Weights of a small GPT-style language model, trained from scratch on English Wikipedia.
Size: 12 layers, 3 heads of 32, MLP 384 GeGLU, vocabulary 2151.
Architecture: no biases in attention or MLP, tied embeddings, normalized queries and keys, capped logits.
Training: a variant of Muon for these matrices, 104M tokens, 6318 steps.
Each number is 500 + 25 x the weight over its row's rms, rounded and kept within 0 to 999. Layers, rows and columns count from 0. Numbers have three digits each. The size before them is the row's rms in percent of the matrix's.

# layer 6 attention output, 96x96, rms 0.981, rows 0-82, columns 0-31
090:498480499500515533464511493507526499511527503499493470503529466481497526494489479540471446483507
094:515484477490536512478487494511512490507572529451492476532502489484510517536492481501469523557489
121:507511531495466474467513504537492490509470446509480486518440492536515542486477470507490516516482
119:473507492521507529486510503495545553482523534465502521441542496504499476516506537472541488534510
097:508525468463496484508475481460520494440478487500452466477515513472446508491483532523487486490499
093:506476485543490548498525483531502512496492494479492517513457462557503464509498497497510512523476
095:467452478539531490477513504525491496491471480494500555472532521493561501496481519500467496489516
098:451506463473514479526505487465472517512482562536489491522523509513466489499515471517506483508496
120:483498471514504519536478535531505512522540497518492518523503518513506512538501526484495476504477
099:470466467510496508517486483469508435474531503557497493509482513510496491460508492476538523520464
099:507499517499498490544534515484490484441480496528504502508473499508520511508509472486497454461493
094:454503497498481458439484507508536463523513469544456474497492481507548495528506496522474500524525
101:520454532515519526524511525488469501515490519490519500523531508524478529468494501491486494470494
102:512454534508519513484472532500454507523501509479507494474519507491526529492518452471497504464486
100:525543490519483488478512496513504498480524519486461510455442539498484478486463526541506493519504
100:466504562471483486513501452524456477534526547469479505526499508463506508529474483482512507493488
104:505491473543513533549541516478549518515496513452510510518456531497497494537476457516508423501538
105:472541527487472491485508497458512504511508496481546522507519525508494432505510456476534488513470
098:499469505531468463454479488456510533547495517521512484525492474496488557466514490503494480482481
098:447440481474501487517489454473527504513508507477456488541490501499545503479484504500482516493561
104:487466459471505503513491526490507472525543488521530522547486469490491504510477530541502479495529
096:467461482467503504489526476544519486501508516472536499494473517551479492463494488527471464505496
099:481457500505522500526485512557544502478526524483492514509466486487500530473490503499507524481516
094:521512463524500501499517549471513527499508486497489462548513499527503474517524503500507540527455
110:530512557514494496512514514490541462496529486497481489503469479561452462483518476520487557519520
095:518508466504455493525510551512480479530491479512475522523541517505500488470508526494532470512505
092:519497479495470459471518509466507533492477459510482477519554508484457543507492499506483479523485
106:507498488469510504513520492513487481537502489525514472522489511462497491467481495494485533530480
101:495508484509532495499518488450505501513494479511477491494506479495477502521468486480541499492522
113:511513488491522493520471527467507488483525532556501482491481496481506490549481492513475486516516
088:523453479498498507489527456498488501519501504475511552525522456491521543493511483466486481506513
104:504489515488502514505510519451498485499502483488496535518507452511514539528489504463535495526481
095:516494515525508473467524503496494490539530472486472525478443496467532498476515505497533487505528
104:476509557518520489542506530468532503499537513505492515518486453519491512481529494516512494484482
109:533496524495505506500530472513528481534469497492521434519477476475544505532497473497488534538510
098:532481515520479511523491480479522505494499504513497490488460523490525496443510521483502512495489
100:529457504503514471536570529542492461514515497468505519474478466519530504490468473482479513482491
115:530483521504496477514514494485470523535500490487492495495508489526504497515509546481512471521484
090:521475543502482452501500500511498450500490514524508523483485454470493497514473480492481499505504
098:475482490501510499486507485468503465491479482504469510528532547486462494520469494547474478485495
095:489487473514488512526498497498507479485489492451498512529507530526495460524472508492472551466496
102:517508488514499535513487513532515467509477483531499515479484543496481555466466532506545498509485
097:493549497464541489515502440491510514486519515516482500513487532531467500494524484527465483473507
095:526507508466522516476518476485517492536563502495487497531489501520453509504527529482513474484527
102:496494502462460528480487519494530517465522477549473503509485468509459503513526534515522521491538
097:514466516488449512520508470514515491479510529524510495504507485514504496523493520501445518551568
106:495482503494502493485495522507515491503498486505523421527529476499498467516508463497504508488509
092:496540492522533508500525507499465505483500532556534469469499506528512534514528497498472515511527
097:506507532510503491515507549490505515537479504468478538467505520521516509471490529481467519482512
097:500505484475507505498526460557509513490503484508497505489540448503493485553520523504469500499513
092:476507494511462484513515512464492509533490532449548499466473536528533470481483503481495467513473
098:558518532516487501500500543490503500538487522477496491503509461498541493534520523487512543466483
119:512498519469493475492489479510523493494488479494486459507486522520504501467506536512480520481487
099:492492462472489488471521507493507548509533484545475494476517479491523537456459490523520490477464
107:475481470505486504496515500474510515454505485489473517465490482509456527493495502475523511495485
107:496513503488487450515528501513482455498487495508485507493482486490521475470528483444490499514529
099:509450506491505499503478491537529456487496449510476480498546537515522491522528509503476511527558
095:472475476488492514519535520455469485534491481467494492461503541516536505518506503471458524489533
097:492501494476455485472503510465477513546516501487452530484513472518480483544452500494486545482487
108:529474494518460511499534535498489531522527506521505466508465486511502459456511529507485491462515
095:505466516475471501523539528503541484511498522509480515508509529507511485480500437527493521541487
099:475459534555495450491489487494507506515527493493475502512519483538462495511475469491473455511545
102:486511493508508519509530481509478523550525536472490517494556484521481500455495478506499533482463
095:497502479484489436500510502504480499512518499486536512495495490500561470491468521509511478522502
096:492540478486475489518470533500490500469536497510494533465502515522487456519525475514505490470477
100:477518472527472498505469503520525447513500496523516511509492467505462482454502512464456486486481
095:515475499516478474519540473517508498522541473517530514494509486532517569475522489516517521529516
101:471512499487511496506474491510522455468542500476487451470506494525482490498494471520498470452502
100:470469515527514530506545459485495467501515499481503478485532519533501555498487538516508526524527
092:452487527507541477495505480513493451487510532559489493484509521501523487513502473525486453486498
104:475512522505491472476498498468508472494497535491456452499505526518509477506492514502442507451529
105:510483463498528510482459472490466468485572475540486537481507486453514484517540488508490512478499
097:491475502534535485533465529518536467514519557526463487480519458497487505521525500502510522491507
100:481498558484535536475503522502490512470465501482459475469454479504485489527519493510457498547538
102:535523547514511492492494487513522495535498487527476479507505496484513472482477519469536478513582
093:486500482473480513515513535498497521514510481489486479466489506494474527504533514520485485478512
105:488483472488507543538505450509520514493506517463498526510531497523515518508460461506519516471540
104:485500508503485515514463536480525505539484515492506510484493500505507496518504504517527468500496
088:472436518472535496523501533514496534517498497482466472510469531481513487499506454482506489531479
106:478464478472521492487462482518484546525515481487535505473517524497462503501473507526508495503507
090:532481483467493448490460483540522484496478486519518498471492518481487478476501512477479542492494
099:496499511517432473506541510485500504514533531435527496527491521496483489532527522490497498486496
101:497487473478507482491503516470517479535488509478504486477466459522513531479524531501545531481507